Weights of a small transformer language model.
Architecture: learned positions, no biases in attention or MLP, tied embeddings.
Training: a variant of Muon for these matrices, 566M tokens, 8635 steps.
Each number is 128 + 24 x the weight over its row's rms, rounded and kept within 0 to 255. Layers, rows and columns count from 0. Numbers have three digits each. The size before them is the row's rms in percent of the matrix's.

# layer 11 MLP down (transposed), 1024x256, rms 0.0993, rows 722-776, columns 128-255
098:142116091156128154100143128129141138129137105120117143139082195119119115101153086128103171120151096159114136095090089127116116112097177154148135187132105165142143109097083127149114126097125098132156133160113135184122109143113120119149145126155121142101119124140176174075127149114136160169153135116148110131141143118131098147134140099125091122124135126114099143121134119118162140125106
098:184109130108143176121116063071157126116126110138105102163123145134111124121109123110152104162138137134109120131101140097153114074116124099154108154113117119145144130107124113100136136161167119155115103165139151071151155158099125131160117117129171143116157125128101088116149125145160121112144114126097091123146138139096129103135155174154130109088162120151134169128106134088137105139126
103:169130150118126128145035141117132140152102135151135132142104103108073148114112136102149103108126121141132110114106136152145129089100131114110110112092119107125132145122124142113151140132138114118135120094058117111151156139144160117172120121121110130141113140075143131090170116150117099147111140172114109127126126128126142136112111113075168171175139118145121104071147159167093114142159
106:106139119143123139170122102111119172122120133139127086100138126128110106104116144113113139145139136132116101102118101148139098121103168114151153186120128118101140087153119131136173099122122138100155083167154149087091118138141104101138149144117124143138130137103111122133126131140103151169162128142131130137171135107138087133115177193086067119123108147149157186149097133159176131138126
101:138146125109117144119097126126129121148151117152122089126117155145133091129165149151099104089119082105159136095157138121121115111114126086112162149133145071107131129121154164121112169104131143101135107118123136143154156161105120135190138146151185178090078126109123130122126138128146146159129137079110117165094134145137107124133124103163146121076149112107150112113119099154119117095137
103:112117109127129130124131062097120108136128116125176153149106144133149155151103116142166092125118148155170144096128121122148117114150145120136129165150134112103113144152113139092125171107158127168099129109093067136142105107113140134121150132098136113134144121170141165111144134165146098089121172089100111136109130118099157117144144126110099126113124079132135167144122137168140110100129
097:091113152153143150121118120134058159115167110118114136146143110125126129139150138097120149156132117112127138124109160152090134144139169068111131169119086147088109155115153105137134116140130115121139154156089102152130139117132102149145175137169122142112109141146143101093161129109155123112123124123123126117135115115187129152154124114133137119117109140122193148115114105113227136148102
103:140132144111092081095123144137152152147124113119164111143129137150159094153130151121165124155106115195141100087125101100150150094130134127119161080161112117094162108100150131184148104121108150168139134117124128149140092124119125119119146132155140140137106135064117150184106121106122116099138069121140151148146152129136123128111092133131178117114155142113094143130164183135097108129114
096:088151113131100161099097133121144089141147132121124124127131133144148099159133102191151123167094077102150127149110126136152136124117101117127114091123140118109162197140176147125142159095178141094101100105156151109129109121102108129101161135106137128112136105141120157128128121110131118122087093144126177137138102145101088126141116082082131124126126101143148124157100112149128137128137
102:122128162121120129167137108136141129131081115080132124094141151108124085111143168126133145098152051154113108134145131098131085179153118122159117102146132145127116127101113182123185164094120118133147144129144128137120137133107127123111148095128106109102149152083077141114115144107100146122146141155165139072128128134108158106148173145110134089170112130154140093147135137135084161099121
100:121128168104159094133153101135156116091105100154146194078159117128102130132117108156121085132073128144130126106130130140150099114110111098098159100128135117127155114161068117103109128141088081098135168148159132065083089125153165124116132124133153127110152105196153116094157109142114159127159088145150131127127147111168100093105102115109138135143106132152092130121106133120117158135132
104:134092185093150111148136140130136133133117118167120146118118119159173116164079115131077133116109142140135139137217145174142120138129097139094183130093101107122145114094152137142153135123106116114116143117115132089144122105094102139145148125105108165128144119148103129110134168179072133171113137126102184121090125116137148166081143109128138088082107120171099150124115143140153129109128
093:134136117105125095117092167139150148115139077161123163165129076169113164128147111136135106106099085106118126146112143100150084121092110152121155114104173082105106152137134166070119123111120122099126086129136105143115118147097114131122119165107116107130123148183135131146139139117144139132117138133088156149149078171154100132123166116134129145120125163139112121132132155131163112085156
100:115096144142116112163121112150107172149127154116131113167158153117143144192175106158125103075128152138122120158123122131109107129153115133079110155121151121147134127134125104112144139143120099090133126183115111147145177112120128109179130123116147141098123159158130128094087112111072117146118138138146143140139119143118126139131147101129095106145152151162126105135141103154135140139106
098:154099094154195115130117113143111130142135132111200128081143114093100120132119144152176112101133150148142133154146099104148152123094167127113109129126155127118116145125118125093151121109168110083144135094132141119112147112126144143170173114108123126140127190114134123145164119134128109154129141124102135099146097143131155134127131129139117113209072141093145150096150083133086137077120
112:100135151146088115098093114101141140147092114168181140125145157146145138137130163102052153180135167119177149092113142142124124122152151119104141145133121152112142137131128141154116141089142098093149122090132151129139113179158134144112112123112118133115138141076165111116110135141133115122138163138093116101116129083103131147102144142098100136132145103104137136108123124119135115169162
098:118134162160134148127091152163119149132127117113145127127153109134128133130145155107139090112139123101095162115136092113152122150157134160095083115126119106159096142155121143114110099112156141138128152173128102113092103099119174121143087106163148148136145154099117110117134087094132174109193118105138134161104127122149168086109139146081155102171062140132170132137162079113136110123180
111:113177120158111150122104108150175107110052137169154103145097117133117155175130138098170117092133076115134152133138175118182123148127121103109152137142092125112158087169130104152125126141141110106124132151092146121133135102166152138127147149134089170144137130116206094110156128173091136091161144136097115142094117068127090127159071153139119124126157124112132093115112177094106140149120
098:171158118153103146127103168122133116093147106124114160094096133120171132150147124099142131101130136145144126148131123106170138130120084147134168115109110127121133138158112083148159137118122102113095139146155141103106134155110085133146126135117125118155159127103103106136119113115138167141100140122118130102110138106154099169150101131136112121092138178149116132066148169112126105183149
104:120095101063136128085143161117160163071132112121133156113135142112144100093142125087171176137131091111137101132165112126158111139124154161121077127171129099151154112083134088118127164126133152142151156167121143111111119124137094124149124130112079132156143147100146104133164136110146130169103151104147110146114126162168132121083154131150112119140135146135072144096127131123081118109148
109:116141116144124139120149073173147163078181133141158151154141143094159151109168159098090153160106123112083143143142127143140105076145122117127120139167117144144109041078113156147124108090132131168131127138106114164127177148127157140138143100115094124152111129150132118152090132159107117109122175103116122115118111092139141158150120130135075138105140126095100123138116141108126158140133
103:171179129112078189142142097143140136138148150091110164114130136111071134122169156122157099132131141102106133148156067144085088172125111165111127113144037119108133100117137108160124111163146102134134155110124130086149157148088187183090097117177138099126148154154138105115130128159126145148103135140107111107139118107146160133118137151119150151112149141133100149138105150142153130101129
097:130130133153148125175160165096146128132088104173169112135172096084109136119151103133104130084122106109095112151093117106148090123106139152125154092147139149107109143146142103149101152101139152111150154112169148155117125142162092114158112115127105145111141075163134112129125124089172139150124103158125135136146094151117097138128156137078129151133100164164133134095078136138141137106116
101:113121148129146136132109120099128123148105123078095147164144124126176122122153094138133175118142131104193123143094115136054110170072126148161162129146143147122146104183145137173157137124127082152123120118129112131148122128146159132098104122130140122147119123121142141144173107115116114155147138123114097118094136074136092120128118087172089118118124129113130126058087161144149145098110
099:131171138130141106147104132138131119162175113133114144117113160175120106091111098100115157112163100154139176126147131130106134143138115116159125181092124125183152110083122163110131081053139141092105104127145116124139133119121147176124088123139111099149147105120135110179154142143143137117176139141105121142125095099161148106114161060134134112134155131090142127134158099105128154127117
102:155112098083137157139127143139141131134101156095196161138126115139108122082208109154123115147124153126135130143116099110139108109092124149108180114146112119120129125111128118142122125154178148132142085126099129142143127158135187100089128158118119115123119151093140127112116114115150178147081115162098135100114117106133114141153118106106149168148144122107090141098110198138127101102131
094:148120093143125104104106169128153117128108145178159103128097148090105126164177122124116125149106132122093137091110138097169150128082142157154114097111139111144153165178155128132160132121079105178107106120115117100148091124133078127088129105127131106115169143183109096159102122134108166146131120130167141156116121124131154126138154114112122119136131120140112080134100127140127138144125
098:085121113114139108115107136167086095097127146098108096128126129125123125147116093086075128129120143138163131125154147124111114121136096116164134163132079112142176103154140138083134120121114155112149120141120105183118118157151159119149120163124133136137123118124139174145126112152135152133184116176167131117112098162114136155099091148118121088150166120110141167130161130138155156169132
097:128113175130151096089119117149154120149114175143128154115093155137177066157122137131136133102137113095121138147105125134107152094137119164093089115177143159135139159089140120134114100111152124167107152135161117144163098111121132120142115110132087112119116136170110144104137129151132156115130139113128145111126116155152118116174142105060136148144138141113122070116130144130162128095172
102:115116172116145125115155112147096160154119108139136111170094131115137119145086150106130123133105120074141105127158124105142177152146149109164152143116086141122116138152131125152141129185135104132095115105122145099106133123144115123076142161156092154127132146125106089143125155139142157155134133104073081112108124147146135139135065095138146115185126101120086111093149113104141090161127
093:127143081114094139119163139165159121129085107102116110101103129131135119135129158134101121132140141143158134141125091181165132094162131109133172136129103105126117134127122099133141106127141142080117174155132150140149085105119158151150117120127130144148135108133091148167143080136119166128096134093122138108186134156167079092113155102146145134081085138128151151103128121107133141142136
098:103125088138131123156109113118196157105149099163141135163084158089141173122132128108129112080122143127154118144100081105122103143108138087176133129138124098116144075149097129134131164139120125155106122126179108139103115137120161131159152122121089135082138104189143149117140135103078142115144138098179138130104121162128084133107139083152165139125178156118146145087146102105157140137154
100:175104119148150139144150114138122146120152137112158165130102096112205126124137096123098128137142128092158163131120173162105183113135175138129153147121105143121131110097127119107151133110139097130152126122119097157106137124125135116112118096116104145101125109158137130167117128153142139131138110142135151134100092116131108094116163157123160107121136135110137122135167118140157166132129
090:139110132163153122135160093156140115128117113121071091116148141135134150152126094073148152136147102169119098132139116079133122131114144063170139137106171092182084207129125090129128118175126113151151138104134100098161078154124112103121117107124137103095146110112161176137152104121119141152150116157066147102116145170131151107155125099084160160147123149144160115160116132158113136104147
102:133097173134142173124128117157105127118073155118140138095114112109181112141154097119161143129111132127079135134168102151092071091131141126102140133111188166118155091129143131115129140119116128169104136136109098154133140100146133127081137108154106118132158194116101096146102099150151131165132105149173126130129161128158134168145129138099116115102144117139116146126148138098066114160147
118:080126165140136128162115135111187106074105112092160150103125127092157139120124141083130172139144139108125143141145146112109153116161122165114162116148100150168132121133107145132147096164129144114132133075130122117166160135049151126171148138127106118129133101119168141091129153133114093101131127174100163135122177077108110162132157121124116134103119132132113140119112133128125118122115
098:148146181114095095172099139111146124127112142070112130121143139115154163075161162102097164132122148124120141155097076099114120119120138088113148104144199185132120122112123089114152169124147178135108104126133107144160078132122084154129146134143135091099115107101148126126149138149111108168137103116135096171173110096118136099073161117098157086148136162173163104102129183139138126130123
099:123143093153163131117086116166142117115128059172144138129176132142124130114098112152143163104150122161140119131136104141161146151106161149139133149123158139074104166115148153129138102110139117126109127137112134140160093091127080184124118183137088128146128118146122145112143144113093122076155163127105111088125088151137143139087148102155128155117157101099102114176134133124129107102107
104:146132120127079189158146156153125178144160131108130117105159165128139138157187138151125093121107097126129121182143140130112134155109100128118098125104121189114111111091139165119103169143089103139120131136091164106142131146117108083126099111101120145109122131146083130127145109137109117172120141126121137087152135124146114133117125150126066143136137102107088148106114156132116110154112
100:164146111109114142143085102139154125155154169120137140090100149114119117128171142113167145126111145099141109153110138140112151115097134129141162126134131155160122120118149158109084125107131120122149079130115114097137103147083111138141120133154154132091106082109146114098118118126164118149166088168139134118109146127119103111137128152075155141126133153142092122131184114151114171146131
103:108130110131136145109124127129150127151151124103138086084081123146110151126155065162130163101099137095133139116084119136130116135059148092123142101093146111120151117134138121114123146163137170144148095142151106208120174117147139126123176164125146139127182104120098156152107110098119135117138150126138130152155116132096157120128150085144151132141112100124121103096142149121145133115125
102:086141111100105105137134147105148101162160129135134108123152137118146119114092160135142139141132144109147144090101151118142133121124133142085152142161080130165117101079125147133151158104123159132139140099062128099118114111108134124145138087124115088135106111161144106062167132153072133136164160161110142129122129133135122102118129146164103147130105118123134135123144165091134107144146
100:144104126135131163148129114133118128123140112143087152102126118111146108172087131120114125137136118103150108146096141093148112120115180111124104145123172080108131121156104116130129123122097133112154116157132102108159134175109169121101122139095112116164124124153161134114111082146131076103152107087126127121111139152136178148127106122070135133105109127112091109170162159141120137154111
098:158114121163144146123111138101140098164109110137126091138146128136130155163140116138167132092107083122121117096149106107102098106082145100106128124127113118144146123144135095120121100077144094161118124169138139130133086120146147117121103129120125088157125123134127123126148179147128157101113142107131168129117158121128111140155091157109176150146119081142145124168112104151137170107124
097:118143157166111115133129141111131130111135138137129139118111151108143090129110171119113134084096131131092123101126119168137143140118157108133086108164104087138143093113130128180125109148097097100125175103099145104161133141159145116138113122135099105139153153106102122116120120107131121099129104173103141159117146156160106111149146119116109086153112119124162082146126109125116134132107
098:137114131126127164110103157146099077155119156125110125109133122135152148142152096087132122124153101121136107160136140090114114115137093166128131105120156128109096124121168119147149121139154133157117167125104153148115122107117141116160155087137134186148154153172110133149161106155167115138105145125102139134143098085150131097129089093129169113113133068144162087100111158124142165123080
114:152121177099166108101165141165144140115121127133129105143123120101134165118103129131132151086100150133174110103113140116133143107115124135129164142138108132161145133123163109137104126123082112117093125125148152124129095142103145118137114107108097126135146118121099149138147183130111130110143132159115170144078127101139122145096122113111124149100138091126091094121108143171152106107113
100:135084155106153106087121151141152126137147108088120131165085105151154116183100107115149116121117180119109141087104094131110151141121128132143146151118108153134149142146130122135089189157135137109113148084119181148125126134109149093105126132139107105133121133151130105130116141124087112097155138114157143147114117129130110192175102142088165175109159133131136138114152090145107159161150
104:139153134121119089156146122145128092143182122141104168113137142107127136114113135116158092137127145148135128146146093163128117110118170130095166134127092117125153067084125138116100120108104109128148147117106119126179133123127132145156138129084107104163098205125151133094108123159135088120149148128156139069103112123112135081145169141116101122112105143123126107110123168120114178179156
097:119122137144155158116110156146108126129099149138204125121148118156129144120154150129120128109140147108159108163120090124147117142115160099115147128128132137127107107098154125145166107100157147104075160082150147118091100122128125071153146144121155158140122140154118117140130164122079130126127131102139113153120129108128102139167100100126111146127129160150090153118150087156121105088109
097:143154151108190104116105137107113136096145138125127113131134127149114099128118110137130153133143084072092116140134112123119151138117101099136164131139152075112157126139094152073141119103118127123168142111180128126103139140117122130131175141159114159089117080158159116112127125136109099125146100167143115131118147129180143185120103109102137133124099148117165135146150116167138139100134
100:103133137158133165125097102167074146138140150189154132119108150111120151135127165097140107123152119150180117144142106165122155102137080110138139124133111139124133098111130130170160174130130110126132087085150087089111107129125140160120101113131130142134121156149129099054141131160159106116149139148152166123125080122153108136117141150118098134104131177138148115106165116120162105105155
099:138124131156127181130162120155134123139109137108124141147117136146120087143111075110134129120115131118117135114116148128115122109136134110172163135147255123155127123127127130130102141122100124242140118122133174070124127141129140090145137117124140110147189105107102117120125124174161112110137153128105116136118117125125121134103140139131122131155109156131107141139107112101159126154141
099:119158077138112134163138141134106119184135135091111116098121096124088126125164090140098112116179169168138087130141141097115089176131149123138187106144140128124132124108124161172138106123124156113147138122098108094134152139119091107133107127113193158126172112149111101134127120127177166153131108130133130124102106168128132113115104155118141142123172108122130111121125133138103186151180
104:149103126112134110168139147096103164116120105141121112090109128134131123099137123102097117132124148080143122182132167109154108125123110140158144096129103140143124121126090156098143128119094153118158137123112137098118128106105136141130115148104142160173167153137130143125149160170130106151098159104129157150153102108119118148155132099107140153132098074090161061084075114086118118130151
# layer 11 MLP up, 1024x256, rms 0.0877, rows 723-776, columns 128-255
098:115147148144155125133151126118102158148094138151087099149122167144138124139071146150129139154117158114161144127156104124131146139151168128145154070076135173159130148161118146111112115158145137163188109105067136107115133167199169143086113099128136084117128129154153126142144103165121090136118090135100094128120128146133136136124115091105117119151098126121093112114130104136113126122104
103:111167122105146133099144126128126118096124137163118161139119102143135115128157142166094151181134135129143080105149096112148144107110150135133112117148133140153124148109100138144171129183158138063114135156154126097139090102119109149121085153141104132110086110109150072146114133151160106163126112155159127112136157107114145158117128157128121137130107104109099157135128162098146126141150
097:146125117085092142144168166146135149086107170118140128104162143149133131084112138103128133088120094113159144079122151118147136167083093113118123134137126131148073122116122102158117136123144158077107176103132126141132105099162123093134150091119140158155132084147152160115128143098127127128164156160149118139119131104148113090152162086112137115132136141117129109127103124120128143088096
104:120132130129137100097111109120135080123107131121085121136119111112135084132091078094192112220089175132122154121115116156136160119087134129107099115112114164152137109149100136106142088151130145144132121088147114125126173141114161141121089125096112095154139070149121096167153135112114113141164147154133168148117166120145117124120147142105124084155137138137132115165180164182106100142115
101:131135123142143160170136124118122112135138133117121146138152146107165189171127153113107097104177127105148148167149079113120169131123127132162122122143126113127139130130072190120127116115096160104114095129155150133135176138086121134093110129118143145140124144154121104126113111146171137123159144149139133119185146089140152109113118114164116105089114136125095136086153141086185139143104
099:124141128147153117097141067121109106155134121172116102042137100150152107150109139124129141121106123126089163148157149107060146113131142149156127112145082144175132129122102151114150143144128148110159169129142129120159114135091086088097147153111135125151132128100130147116144141154130108133143103109135114164104139153129167108117164131108085106191125121098140116126130107143179127129141
099:114170171122159183172136140132077127140134116136132123114116121111132177125123080130103109117150129067136143148151150187135145154123136126130115156109119129161127148113100139177139156124048116118107130101135137119125120165151141130094106104158128168137131091158089099129169117169128094110145164129175090090130086144145146124159181103090088105158116099124103089121149109123148103150138
097:105137137127088107163103099131140119155190128119113114151112151128099136137152133118139121142124108159135118087119111135162169136149120128106146133137150117134137132119107129105166158123101118097138120146120153106163180105139077120169210157092109126093144151170115135131139101144154101111148102174115162129125120131161108087140086134142143130180128121184103112079119116123108130125132
099:153113150139165131100170106101116149130147125105097151166115125111144123107128102150082119108139113149145134139135101142109161103103112109133115105140140130126136067147098121159142150116158133142136128152104168151088147140124133118132095144100073150130091148155175168091144109133169133122173074119111154167099163132113126157148099125119107104079120125145154117132134157128128135069141
096:110140110125119114145094100135113094128125122144121087122133119169168116110115150112144114092097144074130107183118110117151152124137089142069167141131169124117093092163161142164163139128127152125186107122140102139123127119117142133103123129114123114115153153093142125110119128143100132103144085154101117138101108127109108099139171138143122169176102150167107112147172167123129123117155
100:148129139133116129137115106108142120129109113140131116115153144112155142137100125094133144113135152113131107106107112125156137145150106118142100155118122106156174188090168145076092122173083171127090119124130145096122167124075136147086150103125108102114173081110125138121132165167107162138149111089137081177120133154119137093110130126129102144187156133157131132147155150099137156106133
095:113121136178121145154144141116134117189138155106135111087127127133130104089114154147137107167160171134119110114129122150108134126128126127144164133130195135126125125137113117131136135095109108139183165104116083138134140124118139156139138102152101134105139174142119127104173106138108181121130137166157116143125160109106144108122066132152132154157129121095118096155120109116172172118113
106:159140102096151126141094110083141110111127118137138122138101152112122128111145172149101111130116141107147072131088117129122116134138148117139135149132168109145068134123102148155141145102091127123113118148116083159115125132109126163112167108157126123113136114100159099119184092118094107112150129132118164097109092104162155128105101129159165157108145122148123135126113113114141129126134
096:111163122121108143145135163103124116142151123131138107146176149173157131132153085143101150146131137119125092108090123161081118141152091119126138144124150151148122131152129169091148136072157108164128120181133124152125110149168144110069162127126112105116095138150134097139099133128110150154119066095145085144117180142105129114143133118124139100145169117186136117142150115117160159127134
098:117124125109121113163116137126115123112134088158158124142151148114119109111144135137167147153131156104100143166137143150099119131122147112150112098116138142157125134155135156158134153130153118087132137088133095136101129162114116149092097104138144135132114119157089136105162136166124108129122111124118120155066125121137110097101144191153148127103079105106102120141106165146110124126125
100:085100126127117067122156131141177111146083090151138133147135114187138097124087141086163152118137153124105112121094108109139170157127111151112147136136103152143150101110157140138165098145114116102117148130126126139117166150152118176094136145125098176128111110139148157108134125087132102144086164174084120127138104117130143092146143135156139143060146166138115137134129162093138125133090
106:145133193118126110150139095102130130115151133158125124172121128119137159097121142110089104114082143151151131146141126093135144139088144094107069093149153121150112104081043128117116125133145142128094127134113132123102135167178132146146136138109133127126138139168100139133152127151148104153103094100181121105144154142118146120190084098149079110123106130128145106136142125135082126141156
103:159139136125125131112148122124159133136114163123086144141126160140110143172172105130087078112138167147132149157116148158104146163132151138157084132096129128122140143054127101135098092139151113084140116127106097117120113129146169135115156124107121111107088106157133119096125134134145155079137122095098140104104127183118117128104132129142118095149114121103133155123128142098142151151149
098:127138169160127131116118087107119123075181160153144090142121096134156149165105101141127158161166163125155132154160148102103197145152120153125083137139127116136155126143150158136092087142123194127126143111118134148124144111132103108097124124103133110143113094155113149123128113090126161132160112129107115098155098175128132188096127092081133123099117106135127155136136092111101135168146
106:085123129153103145127138173123150090087137135141119131155101173121138121118124101102130151101127163115118129133146127120129143079114128103111116151119140165129142118143148128126138127154102117116125111098153105148159137104141158120100114129113100106150108150142099109127133133139126174098159073121152158154110127131138114164170129154067189128158156130138110129152102167134155169112114
095:064104103136172097111163109142148095135153138121151063137127116146119140122088117117109138150134129192177132128121152104146143105154112119119101168117147095134125104129135130079141147089147143143143121123146133137114109100125136085164147114067166129079118092129090097137111198063124125106162114141150126145121145124105114123162141075147102135158101124122134102168109158104136125117109
104:132107124099114120117096095132138139130198126115104121145146149169141139131135152093153101149126157157122113114128171157087147092153135085127103149147154106103125106139070131147168141120097087107150117111119127149152111122144140135098134119154152126115137152091136125126167147140109200098142122126124174164130114121109129145136152150159142109116176083072135137149143099085085134194111
099:106124110138071170134153099159086154158140099110124117126125129134142097092100115123154113136144148144117112149129147096167155126148139118157111087103122135129118099114145136150137142124080083114136085132095115104170109133135119083136148134089111143160163114147141123149105095089123101107142125114193103098140151150127129162113128129142130147096138114111112109174110131150118115119141
098:100131122159151114153143125080145128130132090120086120127128120135121155102127114186149154147101139102120129126120143110147159124079142100097149105148098125159134093135112067094129141094159143110171129162122126108114081100130145144132151115127109132127140123113141108176112090120113127100124136137158139158129095109123101142094125141125147141154132138145169111091191133080092128106154
105:175128132123121122136120138058089112123129153148093093122087120138114183117118178126172126123141130097134142087108187097143150131205174072154094124090132146111100156121164118108141131112124146128177103139109120123117134140147176108162128079146123157119131143100132137083156109089124108167153133125143098167125129123139120128142159124170094180154090131088155121095131104119093139129123
097:086150133102124129128134145144083151122152093121135138114131129134105142135133083092128088084179141145166110129121155106147128114123132163083122118143155089111099170104142205133137151127176133096145157098136102159107157104123097123175102111152141156118058150110146131087130125126175107105122136138118095170159103139135153119137085141154107135142136133118140132102143152119112121120149
103:154114151138128125130127162112134130089084133166131136125181131142128140109111098145120129121130130120132110119167097133083115081087118120145092085112130148147130116129104133145098177105169151108136150119105153135113108088147113172166146127161106107108122126085095104110151181081088125113088134072128175103172171154095119150111122071131094117154140097110095099100137080163105127102128
095:118136135127134124155131132143129133136141078131175132112119081091146157125145120122097128138102125129134123136145109128135135169122126104123159134191117130127115194127131160089114136142102151112126107130161155121103126083135120145109147084145148136178148077089121084143147132171167146159095130102161117142112117149183162122120130117179164127104117116142136148108091120137146121111114
106:115129103154108148116109135102106120159143089132149109153180143124128132123140173132138133109099145122142112114115120113098123146170148174126089132118139148155101128136157153126112091122144117138135089089155094151108074136169136139103150103173145100124148139138160114116121170151166186150128168145126121127103110116167129147121136092146169097167110104114135134131097110102085183108126
096:097115179157123130110101100128108178146145128142124134138152145138127117106144131126150165139136111109102120126118129126122071129055134174110122142169101139110125131167162135121123126135121072130099114129166105133138123139130091168133125140159125086123114129084154087125111115101165107140118123164161112108110106100133176189167087109139109110074111123107083150147137123087132120108121
096:151169093109119112099148118101118103095104101130132101124113141155149112175112164154119101156142125147103169115149169137086135131120151183125098168106133124141128092133105130145117136121114133064161132103102107104144187089123124114134145129122137191113113082154126127158113131118128102145152110153115133116112129121186109115166127130130116102117128082110058117115112119125125132111092
105:151126119102136105138128147120136136104095124099132116105105112141130129171129120159098119143079105152167099125106110124144169114124107141141090109159125166139133091133147092176149110136116182090152093135152098110120096128146180122097111133164107139089114182121176141082148095136144117127119126085105107124148107132128140138144157090130116101064164187138081127168164105141138118208095
094:138093099124104157099114131163130095111121153157101110163157171133145134150157131095132093136117148140103109167163117104113138145145145128140123142133133085156158161133081131097100125147123123132128100093147130104109144135144106118118132147082143163153142116159130146107135160122135113121091102148086137115178168121159150128119100128140116153135136131102088130119180114100146108149134
102:129177132139134069101120114118112096133107104130110125151154124120133167123148128183126113104098176132131157153107137144123123148098152093143125178170121133112125086136139114149121099120141102142136140142160115127116099157136122096116113116093156162126149114122130135136109080102140121121104141137128097148138161140162102137114129143137110130127145139126110118126117136102142122101108
111:142125147112174099143128128098151127114118103110166153117118152140126168101124115082105140114166130085143086099102117121115119100093124122157129083105169119105097124173091132116125125147150126091098140103142132110125153127139113165166116131153137102185157094097125140102160156108139113109140158138159115113104180131112126183126160111107152133120110127147109075116072114095136121135089
094:122102089084098149087164098098085145152125146180103084108159159107110145148102112147149104129139173102137121123140184157180084111150140121135128084094153129135163134102115185126093108132137126098142094107130113152121164136117177103116103103115123139177123100138112103139109116116125169144125125159106137103093083169146115140181108152114102161166113131098093093146172136144115137108130
098:110105173164164116122125130128097141122128186139122084146112144161121110145117138126161108075124127107156150174126124110106115121155129118149146087111137111136151123136105124166138119073150136107131143150063121140133111134131122102151129147108106117119135140111109116121123133095119121079111145157146101098127165109108111144161140142103133089139158155135160134136147125136143151169162
104:138139134118137102152180127099134149108094098143127127153167154107132115138123130167124116110150129095136156101122124124110119158133122130134102106116135097130136135124167100128113157142111149084120096058179145083167120157136087146129161116153158116143130104131189180167127098152099102108139130167152120175092169131155127119110132108118114088086136133098138126117135149169123128146156
106:135116119115105092158162136155138095155142088136125062112154168154123122108117093138147102142141142128132123170199139079111100117140131079146154090154122126078140118131112121132123133115146163080104122167110065138137111154125120102117104172098134112129139140154100115107129151130091178103110149125119156141142128112166126146136151128159134132108157102109152104128127115135142179128131
103:127157175181139112084157150151125138102126115103145141150131103124150146150121147126117132093147100155142123149089141124108153103097123085146090109107144154132115165150143133101116147153128080134127140108138124122131123135121145127128093119128134183132078132156165115091136099138121191108110133121143135140101125131152145165112084127146161083119130085140121111157155146138102117085128
098:107147165117142130136116165120116184146134118125120149117119136136079144119143085118091104119128133178147148120148106111114109124198139142125149124136112113149138129146163112134111093118105126127087130161118128119154084134159155140126138073136156177154135124114178143189103080152158130085124093115149136088135159139143138153118123149134151144143155121121085138091098084088146122116144
101:089149165092114150114135131109108166115138073125129131126140133120118132124137125156087134137116096130126136106149111156096118105130139086092137151161093113188141148104112126146114104118158119060142135101119135149148162136141104101144125107105180122128136127143154105088149144126109119109163128143142120154133096142142164131107084143132132096123161138145162121106141136109140148126140
103:146149133145116128137125098123119124119135141149149087163122117078145145137120163120084127116118144117114136124168114159143133127140126158138111139107157103137137122082137145086147108127123096150102121141154179112139141141121128130127139168131084151108089151141139119119104153116115116149157129080115135100167143083132097151149132125138146121117138151114141161131150146149125125146057
097:141122119120124090161120162108137113144133103083096143160140129116127156128148120110109115158138105142127168112084111130140114131121115112104117116092090114137080106099083124156122113127141176141145097152109163160108078134153109083108138108163109137152154105114147137136086144133135148117118135107139125071129129143125125089113154130140107129132133119130121081082142133143133110117132
099:125165143119131139092165161145122150084143174143114124123133133124133135120146156164102148109118080133123151123101138179154166127131090129149109102110116158146129147113118107152135122085142169095110154153125173114118114124142132141143103100093117128115093105120143104140107102138141149164150149174129147151123140123167147098154190120116097102144123139176124079126161136112179124137138
104:141146121114094178149115115157125171126070116146157136122107133150107123126132125101163135107136145089119071155116101151113128156154112155122138122138112161112139160109154141143114124136075116111102131101130121113142134149063129092111151115125131133115168061115109099106136141164128155181090147120148116149123129110139125154085156149110104121104139162118133154133106109114091117121136
103:081116110150154117091146113134131146080130141103153106170126124166141152105091100107102100130139142134109152139117160103132165096096111137126116098153150114118106151056147152129115103123085125144170170177137159127123134109151087156120134119152139173133137104172096136133117135150166130114153165112112146105147118147123113128116118112167111132160131125092142159114122172129178116142091
106:143104166076109135093134096120113122108138137096144113137124133122126176136140110104089125136167156148136138140095121103143172074124121117157129095179078136150115123198156133104104117138127151112144142085136166117088167137103117116128167104118132111125115120101140149137129156154143154133147110117132114094129102129128103101177125109134161129137146106148167084144134117130137113100091
103:144131154124082132116134114123121192149089128114164122083145134145130159166085110101126152095116143146120122133100094089151125141112130107099129114139147135096154166135088116141116144163146124122135129139171129132132121203130136125124151108133100138124139131088106139091151153170171120155120174135082167123132127120136132155114129129158169129130150171090134132151103115066106132132143
099:153174132196091129142131124122104122123092128116125150148139127109118134159145130143124085135129156112131120063094157095123135136164139128118093134094115140125157163124173179124146083102124122149096117136139139133166145097104123146127090152122112084126118126111127126102125157118144115146137086084130128109175124115093112091114163152149094103082122102173157148084123117132126098162108
103:104127140151151113142158095127110101115108108127125127119143099115178080077154138155105115165135151115094122156121125108170148143128127140161113091124140153074091154116114164156135102097144098113139121142104160152093143147121132100154149141166118120097080123191134144180129081110149136082144141148117159161132136164178127142096092112127169138114138131078115120134151146086122122147124
100:149117115150132137105125111130123163105137127137155148183058108148138084136134114139146178164131088099120138098151105134128096100098123104134156135126168150154115190126120104112096154126133143146159070132121101093128128131123151069145117059109120141113194107112111069138147105170152115145188118136082103114108141151109109115089148146142097115141164104146093164140134132122132168107119
100:116128198127095160136128138116143131085128110155099138139105132133130123151143150118147108146109143078065160090123112133162158131127128141113086134126155098148091130143150098097159131139084142106159128109143168125119137151113123170102186107152106134149097120151146116081160131156098134097142137099118135147116107133145114155142122151137123129119127155107139134112148110155168134141114
104:077148161110164109114098135122118141139131137097156121144105121115153175139134129117081114103166119129111143138152152158071119073133156125114125137137125146149135097105141121127148115150125144116143117109175127128127162127146136217128131153125108154173082107105104107138143152117128172114099152128100141113087128152131136111074123172113170140157112097150127154150128109108130137142118